python train.py --n_layer=15 --d_model=384 --n_head=6 --n_kv_head=2 --head_dim=64 --d_mlp=1536 --vocab_size=8192 --activation="squared_relu" --norm="rmsnorm" --norm_place="pre" --norm_eps=1e-06 --positions="rope" --rope_base=77200.0 --rope_fraction=0.5 --qk_norm=true --attn_scale=0.214 --bias="none" --tie_embeddings=false --parallel_block=false --extras=["some layers without attention", "local attention windows", "shifted keys", "gated attention", "value embeddings", "hashed n-gram embeddings", "a smear gate", "an embedding shortcut", "learned residual scales", "skips across layers", "capped logits"] --init="uniform" --init_std_qkv=0.0194 --init_std_o=0.0194 --init_std_up=0.0194 --init_std_down=0.00971 --optimizer="muon" --lr=0.0139 --beta1=0.95 --weight_decay=0.018 --lr_head=0.00641 --grad_clip=1.0 --warmup_steps=0 --schedule="wsd" --decay_fraction=0.836 --decay_shape="linear" --final_lr_fraction=0.0 --batch_tokens=[65536, 131072, 262144] --seq_len=256 --doc_mask=true --train_tokens=679000000 --steps=5492 --dataset="wikipedia_en"
Each number is 500 + 50 x the weight over its row's rms, rounded and kept within 0 to 999. Layers, rows and columns count from 0. Numbers have three digits each. The size before them is the row's rms in percent of the matrix's.

# layer 5 MLP down (transposed), 1536x384, rms 0.0408, rows 345-451, columns 64-127
111:504531457504465595503492453368551426579515449469481557500479535564554502543492480467502440463515515522540495516457498554500536486538510496480526404491550405557435502533485453518505550404435462
116:481566471460457538569481516424532578422578508528444391558406541507351532539576582427522542618513497548504530500517476452526465440486475488485458501516487399402644504569523517515518517443459383
103:471594427467602510583513474409508421484548479462577478478517480443507467505442553564456514548462462492504596551560518549493392454500498536418546512403617583436506507583502531469487467482557571
100:538564399584485572534476524474553538508487487456517454502540570480447478543596474516540574561505493577526550465483464411435557553461473536450478528498497536553582575458428513515474501491415516
117:390425487529477511599486499523605512486428538495557456532473523561468560501581561476530518505530458419528520467506524628404502472562551537454494484545475477509526514476441480546564504526476466
112:524529494445473488543511475485534531510472494518433568622481525617525450508539555552434569447542599468659459526504597475514500546519543482581478543510527565516505596587572505532552451449533553
098:500499473590514536446529490531497513530523517534482516472480440481503508504444471451523526405407533500447471493476509477499539550516496508438609451433529514508427601491538524503499461468548462
019:548478496493434543507510539439441452420506531608545503475473533464528499486573502546457581627485439437496440468472442552541471541584621493597457500481507477526486496510420467525471411455432595
114:515539541550469635519467542565479577536577520463515481453543541503536493354498437440512414535587511499515452495519535522414512477563506457531525452496506402466446551495506470525521488517463421
093:441502508589475498504464466500555453492473564559547498480505546420536425419499443435448460453576503414503516486554557463496450513536481522586525497529498441584494596543527457596480467553528440
026:511422435573488519436511599412415503591579560502423462493446481466502517593462456526495493511509526401510506397460527450553518557434568552447532509577410467475458536396464504546503506547542501
103:542449443530508517498519499614539522476465446455514610436490463539427559594558475563508471489525510461518466501442580474514553441524501496458477499500504509364522538525401534503523537500607456
120:514487511439482468530517500465418467490494540550485483433436518526449440491437531518575350531514462419492504532500616466458569434532474518570430470527516554512395498424500548512537538504490468
080:452506482533586537544560571532534513431472531376517483476472537493464514489491541504451485513489550456438435546540433502448572453510553555472406468478504493485495540498539464498408509540532426
074:468462511498420528492438540480515568406518473493530573452479588406534404532481499556555494468470462506454568550531528410604495491541448473497551487586547596419466533443504522534508553460476451
071:499568471468583534462615549522535494446504544475511418544562504529501435554561498532551450549471590485536465523504449509513484520464484551466482557443487438547465494479437518516403504504490379
120:497441468516512476461409532447564515572485506576442513504492507486470473555391529473513472464467527529538490523421499481453538494501484446548520487542497475584523604484483368535512359441548521
111:603446433502531515496464447425499488527495498544471532463492545506555588453443548492542447529454499470466485518615566470428538548501447504584615484515488540448473585534573495480473500492403515
059:498547465505454517546557580494569427448508548556546510498561474488447459499591450534539446553501466474492567434443575542413497474459473517451552444555444508564426484550518416530452411538387488
120:526471525436477513434550517580514547465459439472441472537479466492437489578563620420499527467501515478525508519518533616545594515436509521541430499508441445522570546520487361481613406564536457
144:486513464489515507430548477461474491466495495529465439552520476481488518547495556472441575522572546489449499471433505578459458560382432465481514506440494494475502416554418438492518538415462485
127:431506454512486528550573529518474503566560466550463608550455505493482509476482594379535554443535511539499511602525415460537522442530503545484500451563448441439472524496405559523541602522496464
037:531512585413508413510429547509484526418534396493450494446479518529517472524540572469522394522451508497532542420562588544624463439493581474617567528490468452441479516510456466492436591563452509
127:515506554420409574514502475482559439531606502491485586440576502556485548554567437446479553398568493536441541478599595491539536531521517515538513473494534477490464492414490463567511447456473464
123:504475514530524480440463440443615450558472500454461473530482529585503509484416482522490558463547467545517497490553507529554548463530491417459470534506459490497487595496481428554526538429535480
132:469526530422502606458413496431562531492508507451515443557479528565522554568546405445479446540519473474485471487535432503425407572559398596436620490494488579504483531444475559542545500519483439
092:520632494555554481537455453561409558550444411436415466578474492536541491482522432566513516522543488517475480549515491440483496540538480540476508499446472463541462481509600554434462442467516446
091:472518601472493537466553587384452472540576554448572468470510433481570550518476448476452497435467453552512471597548443450443573429522501422475489446563523525483495535556564477465502488471563547
067:443452525465529541374503483546483472445475478431556500528577397518516493503437466521481524498445477467507566536524570441520593476548462527502501557576455516562494487599548455524468514446515573
115:451520553497558468566472466504435474470414461529531377501498419498537495650449439553452449551551545458545441491479527559590375464463478467555425571500560578488590511507510453451568450454452501
066:419598461530522473459529399570484514428552527472514386475495556481449476521506431496514572529456489574531614559508518468544469500424417509501476482473509507545529459528532545417497451500450568
107:598480527552531501416488552541487531508533477466490458489444535507558513519467430451500475428530492470506527507457525512471544509499388455497477511573526535420415422579561467469535531505489496
141:504465507448548465536474546557535536517560537470447437455450526493373416503474542479473404511483482390446575574489509351529571477549529483487489505602524451549558460547493500528461535453535437
118:575527511533546535514495503582470454392503482502419485502438474606555516379564465497545468604523370525465500480507464468474541460497492592443475498445556546561537514463540473544528536502431472
091:555549466477469482481509487518516508579493519504490449556634535593398467531473546529474453570412515460402527441515493488456542552525493485455505581425488519533494457482551514476550466520523453
101:552410423429522532428492523478533485585503563515486498536625528477525481535517399524564509548514488530564636409570418583489459534426504480481489509571505503563509490554478525554456498539448529
103:506558432479441468383392515473496517440497447485412543490555447468403440518395434479467534471523556451565544392403514496550572479462538508497500456515484420438456463538540525527506508543496529
043:555566460521503508492494547433542502430518546590426513516519495492490502496425609525440498572546489515364491436474527502492498493507460521558518537461539507452593480568494522530452515495426450
012:457561520509390514487486511466510578412520585459501441395468432444424480496444528405482491585539539463420472542506482476448538498456458464452433476416418572503456447405557489484434464473498436
113:415482499482450425531514554426446458445505601439500435499542421423475501580448464386556506488463608555559634556446496537444484530456553525447530498503596456539495472510405477489490441412435427
089:519551479601493562583535415441454488449541497482570497457446481475427589484589557511466487392493436492414555542462523530404504535547414606501539496507448475464467458449515444413529524509491513
097:567471519534432480457587501535622469467533507561464415523438521503417498579457496503548458558447397509507456480474498499618573492512517603437431428408512490441497502482441545464494462498615564
081:493525466482479495512433483509518585474576538522476483567500447438546443521461464473544467551582488558537426491466480451478570520465571562476496501462558406396500559389408540430481518516477486
111:457517557519467519372433500562438493521501526502602541443492564579490469532485526454464510599522510548510519561459529488451462534460574544519471616459453518443479576465544401555434435534547522
133:621517533484513508538533507491603419555586502528494535598481636608459519342553448535426482435479509522561534473396443567529457486446492536516454517539467486519466475480423476477586552461565476
115:420535489465482518583442526546555555445454472489463548556517430542555507510535527595412473587491422537450454553438471507456475426524442562524595432567446538475477437585406410516547540570587515
128:459521515446465523599598532410472554376516448568526464482507592452430522437494440469457489497594467585564538553459422513592543515416598471517457460451516528472551514488557351525552488460496469
116:521482466564466473513479526415461420577490507492494414494547414431403578476464528480443473479472452493521453499535500459564481565496523399439482415575463542513577485551442518526522490515502576
092:490520516536494536583479551492513519523453459595502467421488464477415596434603455522480488508498507395536532525402447419570553583445551657637490487470528549411441429503420418513423516484492494
105:537546586473533477495424556459472508571533487464511509538567530534547524515477513510431539550458470517478468502470523590497563516499608566534454448556484479409535483485363535417561453498409515
104:567486551502500545488619567473590451595521545495500600501483435430566448503501461481394527560581511433508581542519493465488579495490483446365450527637549347481449535573511465488560499449570491
080:482416513470443529420609534466580500505487548489604500535493406489496573520519552501526480548476386560503483513495481553519530525522460541485439491530507513529513494528518530497485405518460428
117:584498434416416558446591393487443372509502464576522445541514433542492521543466485499457527485502451480559494468516450523457478423500572498524443436423535505493525511461482506422485571460491477
139:489400396481546498477414581422443543512493635518426484489584509393483564515432508490459479517527477577574490524414427487528529451524513516513442470547528538471503488515543523495479627524555516
119:553492455472513479532487506494547477478481528437567507483361409462448573539570465514410589507460559546453467528526583428493567456418608467457594534488372516480437520469488529499503467485456520
103:535536497440567632507479462529498540464522503489519467467478657603526422477500464486513509497446364577532512412527558502497478438529427508506385545427435460457483447445471467453532484568417459
051:517454562554462594526479533499426529523444468576522504516507481507514567447531551523540504657474438577411526456544482395437460551441446449431511497516541585505499355558599431511411467525534555
074:536471533366491461431458516576514576466486449433541573504599469433531475526521483577484546475603571583424581455477566579488515490568539590474508456446468488578545475470538358470563550609555464
106:436529463471528496493507489551456533531550572592472514525487607406533501517553501515416451491525546513444568447486567615583496579594445552484506507477517546578432463538469500532547453394550558
099:448474477467458536520499569479467485429515555461509463403529459530539485482572561405476467527551462547491567512470531471502439519464483530533474548366484592574455512535503601493580374333580497
104:480621528481487476598499554486523494500492482466426462513522545538441510495449572479540467411538452508558420499461496428488510458499602505526545428533512435530497570519468541495618419593473582
087:452585478466518477531556455503537502433522553491501487603569415427538452490406582439475444523516455530426488547486485527504392497477502538500456497574452537534474434596537625482579546418548462
062:460480602574442603579432564482489557461525558497446544406388457423537472515482476525516549460451453502518465410451520516494547521503523480496460476457521569447552569500465493484535466476500467
084:542453511400525501558410454445556557458439584522594442512581557484438497544505538410633480583395526478594470596431401495507514457473462490527415490433501525443440503483486441539446561465496528
016:448540547486442522506514472522473509562585506434505613532488590488529540554545485584453525505549480466531479459564542530569497447395472596575552540535469504542497492498504471503550530469605477
039:480530505439418335537452526312586479477474519527441543470589515470433542507498508489512441645470464567515547521465479477452549528530435533564438518511490482525489499521594520539476483506555505
115:502442453491536553536505557404566410616486485450468426524412497468507563420542462523422554523505521574543552568503574544544427543520490513575490530553414477539477519511448453411545461512550484
085:538452491525585507445505479535527460521478510501343474541534453566375543542506467594473476594515485547501575453514472440553436489554536493487489587582507471545519483571472490510617494570579511
111:559455453611462513508508504584516553499467566481481630449482518447507510495495505537521437512515496532545530548603516511521496611545436447487574471543494469519536469513455498509486522536550497
093:509574498414457625507447512436552499504523474526430419472486536506505485589485562525511506487461454544449476476479453471433521478515441553589465475534450545579581591454428549485496454523484510
043:549566535558458541460424475527517574548513470595502588508437488570532544528462497466530456563592469535442441472564454478576544464467453582539444485484498543459411521548549565498483508488536495
105:481529451422498444488556542529557517551454500395569448610562527457540482439414490489446612498490523587569469493485542576441490509538561456550450493485426427590448539387520476489441603379528488
145:513524486500492544424478519469391581492506471483497452478494438469527561600501498489424482391433499486405528508530438583453410440530508628459513470542538549496460498456555526554398484485585485
088:519482499607446477590435493486527546499529566535563556510573562471518406586470593517528509522600396427528523552495534558511515543528551520445494478567544485466539495651482598497571470497512545
145:524481507463521449533645470441494471515473550506500511528436523530460468522439444485443462585555443429475463546497454553493445486454472570426540509491592465567487473447579490558521504460577564
026:545569466455445511424502553423504470506465525501573505556478582478489576555559577449530394494476470585444466459447495456511436527502520488485586587550476501537474471520515515492444461481547454
155:500492629452577549455475561516478465506496513544564510517499508443518545518499612456490467487499527462510429557493419381512494501443480492491564560586550382474474525467464514435405521573523553
093:469559527389592474622424466470397470444393442477425470490525525450457589472464454495547416499555489521432545555492501411476517543565444500580479423432430500526478513477495502593531408504485566
146:511480434487483471477518484517518548509511498515545523523518501463542482533520484502466514480536532511500513554542466505536498507477553428482486435565456426509498490623444390415530511556589521
107:560450502469486451551539408492587447421469472472534508499422553440463495560568494496611527435484458481552439456522515541519550529487519509511469475518580504531520454439511485550513477540476461
114:508497483593509543480569558554401482530495558493511489511435525510484434481522486524531539415594456457451441483572534555511447527520536506571450513550546497600507588568531442410574471403568502
128:570587447511481471467489456454532573577509529454552511521486515571471532430532460526520486531489434513420478508522539443511375465533444551523575514503496538599538458489514543453435482470413490
112:574480588466472450492535434566519443534601521438439525460425491461419543525596631487537407533481489495516564533548537606513574421494578507541510523573593437432484478509538427423534488518475536
078:449510484430492502430522504399532611501444489603536491386542466452470522536534559529373469497445510494562493441506518386510464574538437415414500505584423540617504505502450493491530512511511533
045:576494468468557495533420550564485501379547553493551406504559521530553488562533508546596439525578500562549447457547459488556442415514491394481545554514519536560415427491560558458489528518439521
139:454526489571509520468485493516535446507517566499469448515502519516462487494498561545505495430556501480488468543512525641468474595516570526421484505516512523509534423590534436487458503528549529
110:512434448493422512534536444518571571495535493601487493523562463448544509474489518484556490474472503546544577536502463448508433512551490516455469599564559500535582480455597473644511465477600530
129:507439554552546436459461482434416499488511510361500468471579533446492441586444444520456387427415534639520585578449591487578585443523432505402543579525519517581497487577431572490557467523547564
015:549484522476547472517390472514532567511520450502572485554481617543565619398515556484548459546516577466488452536491587516555573538564492414473527531504462529442491515517455514554473504471484510
108:442545498474484505452551540566499456578573447402500396492489479499489378535577533472493505589502574409485475460499557447457489446495510474505578473457538467491509505488517554438496524443445494
113:459465572450535582514554444473428559514500479492454469434506387473394483522484441567481489520519498461494463543427560497503444499552478533429472510592459480518455508568514423490583593496533522
066:562466597451516508528480487484573460466552527596477444552463504514550546498483356430523562482573488525490436445460544482584469450443450480435610433604516531505435519563554483485538492565484505
107:464422468538432464448585477522581486438471497334475610486495503461420563555499552553519568468542438530562519475582391533581424505548529485489512528482498503490426524582578481518433511528478511
106:549489487431403442553454438515433571437435471536362471449534505411468489488466505486456454442414527446487544491440547455508470505474468576544501500531535518476488431505492540487495462442502521
097:572569562464559428531516474481535476519512457504571598591515468458448492435347536437527485457487429529515569462525504474560397465477477597522463470491383507449388503480566467453487533523506374
084:554516602544467360567577470515599561509402575489500535512551568481513471488574430676482465536472472489455488517484486576497498397579590403445546475473522481514527516501516506481445462605567482
091:463561486401454446488517452482511505476575549503495475492561510504572514527494560518450400479529482555459470477480568480551539511522536445493474421510469438405536590488359521504546497544434462
108:478533507543490456487503567542451470490569489416570512514644445449462462498538594463502488536524499602507449544439403483506508545411551545496569547437492471478605506453464502532485479547511520
110:450581527514416474550490524565536563475431525394425431478511527501513459557455529412619538558455467507547536427479521566491483578507526490365424404547529464531432415515497499415490462446561592
122:577453446492434591471491470569455475477554480582468442497562583418370538455448546575569525504512569447428446498470557506544486482529467564474478482477511510630588543501460485495426545480553465
120:503572554411564503451491490503509541613539592483486516443432444449556389498474541493554472528533579494503518446487403459532557471484514544442500461500520569489572558530612513531494508612525556
110:518477489487462498608522498556454526460456464461515505467509589480384467505508500417475487496577443550434527501483496490449464584587393457493487469533493532430426566523562511530428519499628540
105:509539557485522541491446544514460466484527541554495482508485408511563381479483511481608467519487535554469475459495547584538474591600523443500484492522479441547482414453436502536477518473525479
062:538465503550482503520564504522597528453594493543508542597472552534466504529494536623570502481435527437620510554464423477428475460462603474570539520479568468450557512475492501426524499506453386
121:482525497552473522550476427460464427512489478515422543441547394448445582567454567523408534482501544463501544557510575466483550533533532532486515465556557564522472569502430525565540462498501512
115:498551435539524529506546514452544505535507511483521518444487484485557474607541435522464353471572499448505532512462470524490473511438534457511538457497544587558485457528492545424652469531497508
099:511533440595511456395480444439544498527494460499470524498595422442497479504475469451494534538529496556472528500474468506451515432548537452543554596486457532621528532477438515432530501538506505
# layer 5 MLP up, 1536x384, rms 0.163, rows 346-452, columns 64-127
124:408586557520479601504452507422494548553535476462501432421420551481520567451554478406507448454443521552489535434539490467510531532377545539553565437476461433449570455452462468527476600499472461
114:524539455392454444606517572455400459524495508508481520469486480544515489576462447459464529436496489565492542472517495496513511408542489528496493483478510571414443382547398612436456537478516596
089:502515579508557566521461463442460487459506471489544575457524562515430417497534544540489556549500563580495482451453520550455558541428499510488507593448544555559482528480527451637518509459423531
120:483500579458520506464555443464473494462466563521572520512533486562465491478551428540571480502477459505492505597537399510496450443512527563538454508455522527464467558423519487480543444455543559
117:514480552494562429491529433426506472496453502545559483545536438517495566454428635488528408502569531536427603532495537564506401566530485491443424516451583429511583466450458490475496548477480436
099:498492462458551495441398556466557493444540481569483455526484529548520455542484509516468464559448478502529504514433501487481447492470487462448502545546466451486506560436560478449538439539555475
020:560533448547402449483504497450509589536420531539553571504454509521538508550435492514545551509551559575440498473521545458568502563482449552492555576508471490500443515443445595482477499506485541
117:448476503512505455560459578497472506477578620527431566496503456489473440589491545511532481521483499470451521523494479529526430522522464506494443522539457452523514463498510531568559525536494458
094:454492457453536528535458501573540538543447528502531543517513550572562478515483426448465565470581476568499504468508606523516546606483495427438470531549549455511458579511543451573553510467552611
026:543515506536487482445495510417481501507446458456425480486418614537499498480525564510561507526529537393528520472478499506559534558519585527541463500452490391494491469583528571622459474509629539
096:553492466548454552476447433518479498534497396470523495483510535435480553461518480493511510572510461517521432544485461532492631471597492495556516546459514464415514559498444532436410505437526562
111:539462564430579497479505547526572405418541442526419444455540481435479506536592538460527495507461520496472503466439415537474462538431542468441356463391526452555442456525552534507525466533453497
083:621494565557563492638482535520538553496477398448455577535418574501550496418568491490473450575402469505528496546475557452472496516429455573466544495492464568496493505434543439428540525458506504
078:483447502538502482532487463437444551507486495466486493473491469448416472574504456532528479477577542598472508511517449496485468511558452567574537448505507445473489545455445529506349520478505538
076:497487614517557442445475485470420563426527478475425499496525464546479550390518529579508544556514514435509564606562388482508454488377446498470444460357436558569473567498472459494509456483575506
130:547464524539502550475498489471518582480497533528484560537508584448544584555512529599539485518606513509505564397499475532549541494527539533492492477518529503518491440417561659489420537419461513
120:428400520551521496547478564437444535438506477530460445511494444521485597468501573510487473461561500456522569504547514440494421473536368490514443589488494478502504524531590481482430544582454544
062:521417470499528607578497599561526472547543493501478543529565495559394557519534529492514407477484548473534538540351574496483507527503585482540514534510595557412495411471486508576388465490569481
122:544509612504518517538473512570480551448512497477499435580446394524425550529544503421486517471539464500443485455445510534510523487537445457469458628396569536412505466490498437444572458485501544
136:623484482503496506569532495405540486470523363437521583430539464577472487504495561487503524525558487472505495456488566484499538498465468480527503534412530510422494440557522393466554526486467563
129:500458462501534528553567446507459504427526537521404565515452449520485439472480465549543501401556463616461455538493442536394573546475524569488478561464539487518432498615465573507514465456420558
037:496442533530570442505572531543452530525503561565504525504528486431410384611403506476570361490466529490508516549556548505567532479496546593486542512615434490561541474400523539542534509576558537
123:482470488480485426505541523503557576570448559486503497572415548593525538579456543522545498482467507490540443457480492518506452411549578545522519469495556525495417474436439421492474445503503506
122:544441558463470479502592454569546540410477560497487542582440469483582482475478543474496482507469451562543482560544458512552532485485413494407494431500527477514516606419482503566480547453500474
133:517447521508425550458461488449535541489436498467484444507480514545551605516627440443506488550524513490493460533548509576407488450428470488480472355587541439488530525507504455568455563577488570
092:490573569537442568558415535531527519495468449385496582550432517559558487510526536408563386493530493558454472484447458473558474474468454624522492440500408520461541523537593483426510576569587462
088:515502508429417536531539531405525530473510520491481484542545527522486523381511488517487421428501522485509546503454439502493532521568546439521497598533575498474497516585488625521560586446500573
071:489445562501448503494616503503605511506569515529519460572515387430509426527531492555465546495498455421497551555403573518441465550491587500527393417531516556583548440466412544537479515532469496
108:525466489404555539480463541533550437553461418469466452484449508571511426449581473466444479436532466595469413453568480490530570568471492532431484456492509459490502585476435580429497434491506587
068:469619511514481449447623524639506536528510493429524533503460569455446452465474455427413548512557411507455453506468584475463474457503463532386497418490535596580542636541466603483523578561476464
112:633533436474484570516511387503565502459543473589509498527496523589489586488527507454548502462507518508465487520563472566513548531456494523469590536514415560611550540493509566519536472422509512
129:450460575583520505547525520496577566464446527392460552472552497521489552515464488445542511502479529450613502483488481496529376498483428474469471463472472547481521542525535458492463495613558554
117:495455449476487516487445535470547485477429534549472497458410500546395479491455463526548493498552579479466498492440410548420542534574517491469510476488544485505468496485453442435557491542466573
094:469468527526478510474464490546516477481534500378645470483483478551483500499522452457493501530556530477514448525497507573420463513492532452541607543529528501512381412482529496483518454476483507
091:511527453354506520435480496463470509600457531498541387550531461554537493522552489427531513579527512556487440493504505555459419550395428575435488547506499496493485543563404477608497545530456496
092:462515593511404448479506487466518483520544538510443545518477476433441535479472544459487491514474554448517542598554461514477470454575457533649493508492506582456543437432550516463542464548586474
045:498548444532535487505493519447510494490559565497439455534511430582541455484517523460511448560483513504443503503488528489530420501523627527490475588510491451483493501511548422527473506487424485
009:434439545581554493465458592565456504527502509543483507463491571532517551437426436506506541541497525499559521490553631438452473453528469579508553560521409559434534575501553578540484478498494553
111:527484452495478558550477498512413527426521546610447494547432454514427454470534492478450498517409493504548406515572519412458504522565530512497446429561541628505487564507592562618526447522537523
094:466508557426444496496489480434484452605521501501577497470473485545526502528523538470491559548520539541463496498510533484426547494508447480455521440482453441541458485454479474540545386472550453
099:514498575567460493409497515556558447496530468566480434467435535527417512553566559501533503371489555486434478432593466594464578467521544534510463470464507560458508368444506547501436468538489534
086:411488534509548527539554420495437525414452540471522408523531491519496597524469585515601470498506565483506491461466503504471457445493528544496328501466394522535426535484515488537483485466536500
122:528444406490441509528531465539514505548454520420518496481446574532518505508574428469509452500530512457370443560439440594519489493490541490597412566466487496470490493532414510409388575479535511
119:543486452485510397488477493490564409514553559469510483520551635543472548481483426497442521430514479479559461395469532536481498421595496510432520545496485491550552433468519505482484461508450501
124:526457477483449476474563501504524519513437510449446483500522534567440402541504468553474440493544417490474553479522479478523479514465401540533425448480480545463525491462501512559423498485485418
130:532532522447478512510544491480495574486409480493453564527525587503449571496524488480606505451474446416520504449452539507527501427406495499593542457455530529458486491588496482437356495553503516
121:548482441531536439453533543493489416516481538543503526482523427508554508447565446494467481596615530430565519460492483418466515525572449452458588607504479569517481495441495581563457488562567475
098:580460505451571474547419391480473413547512530502511474509461471461501580517504517557453545439546462469560421549530450434472507516435518568502493529493545510511460495391586508529475447547477503
101:554453502527503516515468559520440488583490513476542535546614478530522466559517504579553501477430499452514518491521457572547512539435478440434451505581576496540478481521395446411539529453511426
099:532534447437529424552455446487464494533516472470488434525450620534485510419436501464467432586523517535568625562456412428558549512506550537630515517454552529535476529375583410503474603463561550
086:581500491408457498495442416478427510549497607522506483485478562496429488618463541531435482578500489454369432528483547588430456464543475510469425562508467466412555506524538516455507438427530525
113:525494538465534504587502474505484623452501547482495432389430516471512516522526470543546537539498539482469406492509572456537580488436563503513478403529452479451537408416485539508449478466428486
140:434602500449497471478479548398545427526512489499420514480391449408470526529486486460514479522553542545509482544541549451592560525507528569577440416475500482557447544615584430578440493551514506
127:536355498530603475401484425555495455508510583440568571490481496439488469479535452495459571548436522531528400483406562515495555396490501483535576464450453563446401573440416522475558424441513523
111:434519481502553501555411492570513504467554514554544556441600528449469480430445514477468469501478613555508468508480542609430549539497529457482522535451542559600471558445432597463513537548478413
050:497548514586560616399504488477506552541560471346527449511522566524521615435538449421502503491458512633499439572548458433445566529436512498512534533534561516516491455520366450461450432527518463
073:499534474425535554450425432483438473483495467570600523495567430560511463514501481498449429466656498579544627546453583558466496571481452515468450459527465499426502451435458465447545421505505505
118:413487478406477538421589418537526579493558500434475475429499634519448514479491528501430430517534492538441480589561454573545554491529448442432496568512579540547474516418507449509616510428488580
108:500374575465545466491485594357476418450509516504577498478510532509485489549564557439516434511534533481534559536484566495511521472428351466420486565420445493586449481509555464479483536518412419
104:439580542478521495554456495516426489490499461482474479558464507519458469509509500577412570548588548536534420462531438512459478479488558483465490408482479433503560491465506562488637350378500579
093:563552483460541538573573376524475500487627513506639489582573555491502490499459531480460561453543585505523508486600527600541434519535460473436568440472502512566428414486532548464478392489537472
065:578419532490459493522488523490440558472540465502512461560586550424520568441424453531494356535500569476521551502558494570522494485496532500558447541421525426513472498409591551514490502560527488
087:500520537551496444444437441535526502476483520447412617561547428494478508481529484554580442515492506457557589562545527449526504471416475560569489501434470494444522515440489495464445460505600393
015:485514524472417511536539518519423462498535468559531466543458559539465476522538483483416491503493515572473497551390500521502471468520534524539442411468489554596530485513515494436469445468519438
040:416538453468407503494482442454444428504435509464456473570536532514497593594506538529537481482541515464421565488514508448499567553541441410532526489477552539401483515534541528479462510536482410
112:493485414429458567425534489535534530562536484400512430494473523429479432536425486488377491470528504584541524443513544525519554553476559441489464550445513491507430533502547571536474447558598473
083:395478395452519513426512500512551493544503460495513499453471549449454438561450509509376478491493567476485485501529490558465520500539486509352527531484510526562477460378594454487505468505419479
112:536463432529486514540468516482557555531474528555473486477603478535532568391516572483492477502486470491542455557482547491554509487520507564449444526465449521586501497554409468604463494496476550
100:380496504510485467480517562545500492457529500532519486502434453497489514461461561529562532551430554524491539521520415579539551454624408440512499531446516614476526509460458506524536514491476479
043:496529442508471463489582353568478503549549457561476544446524526513517455504521476577478513576548514509515482501511503464552448516579583496527485528547524479445478519435474496497470552521567548
103:459489553489492405492470521508504480532505447470511459473355488520485499520465509417628464497436585457509527537527475519414483483508549520486520501444493464393378447555534514477481510480542445
120:370616541518518484510447557557545514534528537463481548554394464540565535491387450508496458580507574459472471609472517484519448549486438433464544534471495503473444532447583484451483492496564500
094:447552475493477421465478411556547517452591483465533499544524540435461503477562517506509499522501401576463599536493590427526501515494524470492563374543563515461589547514448601527558512486554467
134:482518510485519528568574458515536506470514525452439585499476477482526510435555538443469415580496477479591473636527456611512561477454497520489480456500528524511547458551486495427517576494572446
027:465542462543543394535449555482578453603459567438537533452455511509532525543468436536541460497505531561472493458506475570466458518547360458493453492632552497474456589481476485489402500525468491
146:530549562503514462408502495445493579545526479531570517477420476456413514516443497573481454442562525568442482527518423505552495517477520533523453519448550569573470508476420435476399507553553457
097:467526497480508601558423529407458570475505429615531519507469483431455594573412585472472495465581519582486478554493482460536470551510541466415454481479502555447461468484483433565581591446415584
143:521436442499483547477470561530447516477447568469493505490496483448453519501430464532534473486491539471491454577446469428444512526440551482521411462450508578412541628478554431568501532464454464
114:499500461481516566512516510470541472479461457500557571568454424375488536565476429519518590533513526481493449471534525497489574521510397555495469367553424472436512474506523511567441545547471573
116:393415463444537539360497447487465566569555408469488418445458518525395571527494469421548461539506509503471419568487518466501537538522448520635499510493491565498517546520482431535559525491441448
114:479498428459537490440459563507502482573448566494401488508457452532568509483656556446513507528417589448494441498435574549566397479446512477579456508497473554470422480455478536539544366526462493
117:442541528475530467555501447547487420502558605536557496510418418491530392502532530521435590498518483510575428513495508532446477424493529481512540504471476546535519434437546537562532565504552481
072:498594541444498493462514533543478610462461424501533569475510473562493558478623493541401456530489461529493501500488490473592488562581447539434479458519487420527477434509499473432480522449558442
047:469483516564505565520508536544497495437535556549593514513508568499476411523591425430458482530464463528459500483515527516490501540440537457534517537578448512367482470563479422487495489501495500
131:459525402525532588507535599445513506548496452490450475495538558509476530489559562465435494510565443511498491443453358602548507532482506529569413536508476451568495452493437529531453394514472434
112:470475543564489503484488510467567519531515451537481478498513402518525484554517477498501483450427519502564583506419471480447453613497426562530409404454483524452529465490494538491557479482509482
122:503420500465472459526481584449489478516537569466565526543534518485422494456505476462499598575509541431440586501483503487539517542474604511551398479506497451482526458435395541539471495527523459
016:558514467510532524481456472573533552519539493514404534574565513521469493448596557513516429586568551493534449407520452480412548574512516451508488521483563444482470587539575428562549546517350512
099:597504474515404511501483585551508543476536445430429478578489469474545495457541450573555548537389565472492532547442427551530474416430517443487436479506512516468431547526497394526485431430559543
102:536456521569517480541534457407570406473417427537508505435532520466384560466480470514463529513429525379494510490444481462528511548511574520441519489511498511544586453506500502409488564558430493
070:575541503372505557550493431493519520394609475553505479470495438454533477481464478505516506470444504577491567513484515512436571437454468539547573486550527585487354471526466567508569508560402378
097:466507518497516491570552452486513464540523514437542448487458524397547435511530487451470461585580522487541419473469435433632549527640581425515463477525443574418451522532517401477562490546533415
114:552510501547422532393524527472506502491634510579563503441390489559438486557485513565402426548554591456558457486550544600514442531533422467555529509546466596477397514594447549527581418444501456
090:549422467581587443538528509477545447457514543434574533489489544544472480487524492447468442525500445514466478438501547517519510481534421556524494467570462512538514483515590540511560451511502495
081:577457514616569506541532492469505527477611564561483590615426476595515415466500417546494453444581510579577553484476471528529480382568495450558499410377505478539516474433506518451487488493583464
091:432525420553498507387489391513403445554469586435524484519489489522550460503460570464486541466470491503462463463476563533475499527497469495416525548459501503396490445494514548547581452538420569
107:479493545561528491498584533529451446500568460428449573532511417460468594527635464502519487487578534515398531474560542484559527507528465578517538506427453588400461552507540584594500498513588536
114:421456545563500462465468455558530474461514508506470496435581410592537518406479526490486377475523469488558514526485447497464540576509494418503477455490555475474505390515587365464514578499494575
132:478493448531482523553442491458487494526539454506460487442455564366490502484439496512482428528466498572524516421540545538491503458506548561540418483428536537525425500465543523502492541476521471
125:423465436483497472451483418555478566522563530418489419496541409448525473537564505543478518521500518472483486484451463507494455457477410401523511637526497482550609590506534474529569453573435462
110:454506527478450528535513502495511504548576498547503454520436490507399558541540471489432509523430553535492475476441481430530515579510569567551647495504537503440549565533524553461539524426615509
102:473537558455502563472498519410470478527555498477566489557529432524465537551524455420537504586405564485446604532538422531513533490514409574527537461494530518509369573547469568490521499520497544
064:539447547587445540512451441492557482467574478516487500455514454547481524531505570484529478413446497486503376547507507531514573473571578536523455506520484438530511451459486478467484512488476481
116:463520490559531496529497471464478458423399457486497516494456486442460546417502562597508517434548499437466513521444571452487508481524456458500463433529550559528515512479459459492342526469551462
111:452498490471534533489590524640472528531603487516425549506423451488502465431523465565488570539512470468539497517421520456484442610521530533595496506485440455531507420485419574497445524538520511
094:536516491491518494475493511441546396447577524394464559546538551481474545468544481475478523515516391506562525444517579528511508404526530568422528370559509577539570458547555599457471477558559483
116:504492444568379517506446505445514493487449516439543484581523502594427549485496578579466558408491470503475488522513501507518437376503570442549386559440459554494507489555511383563469463659469492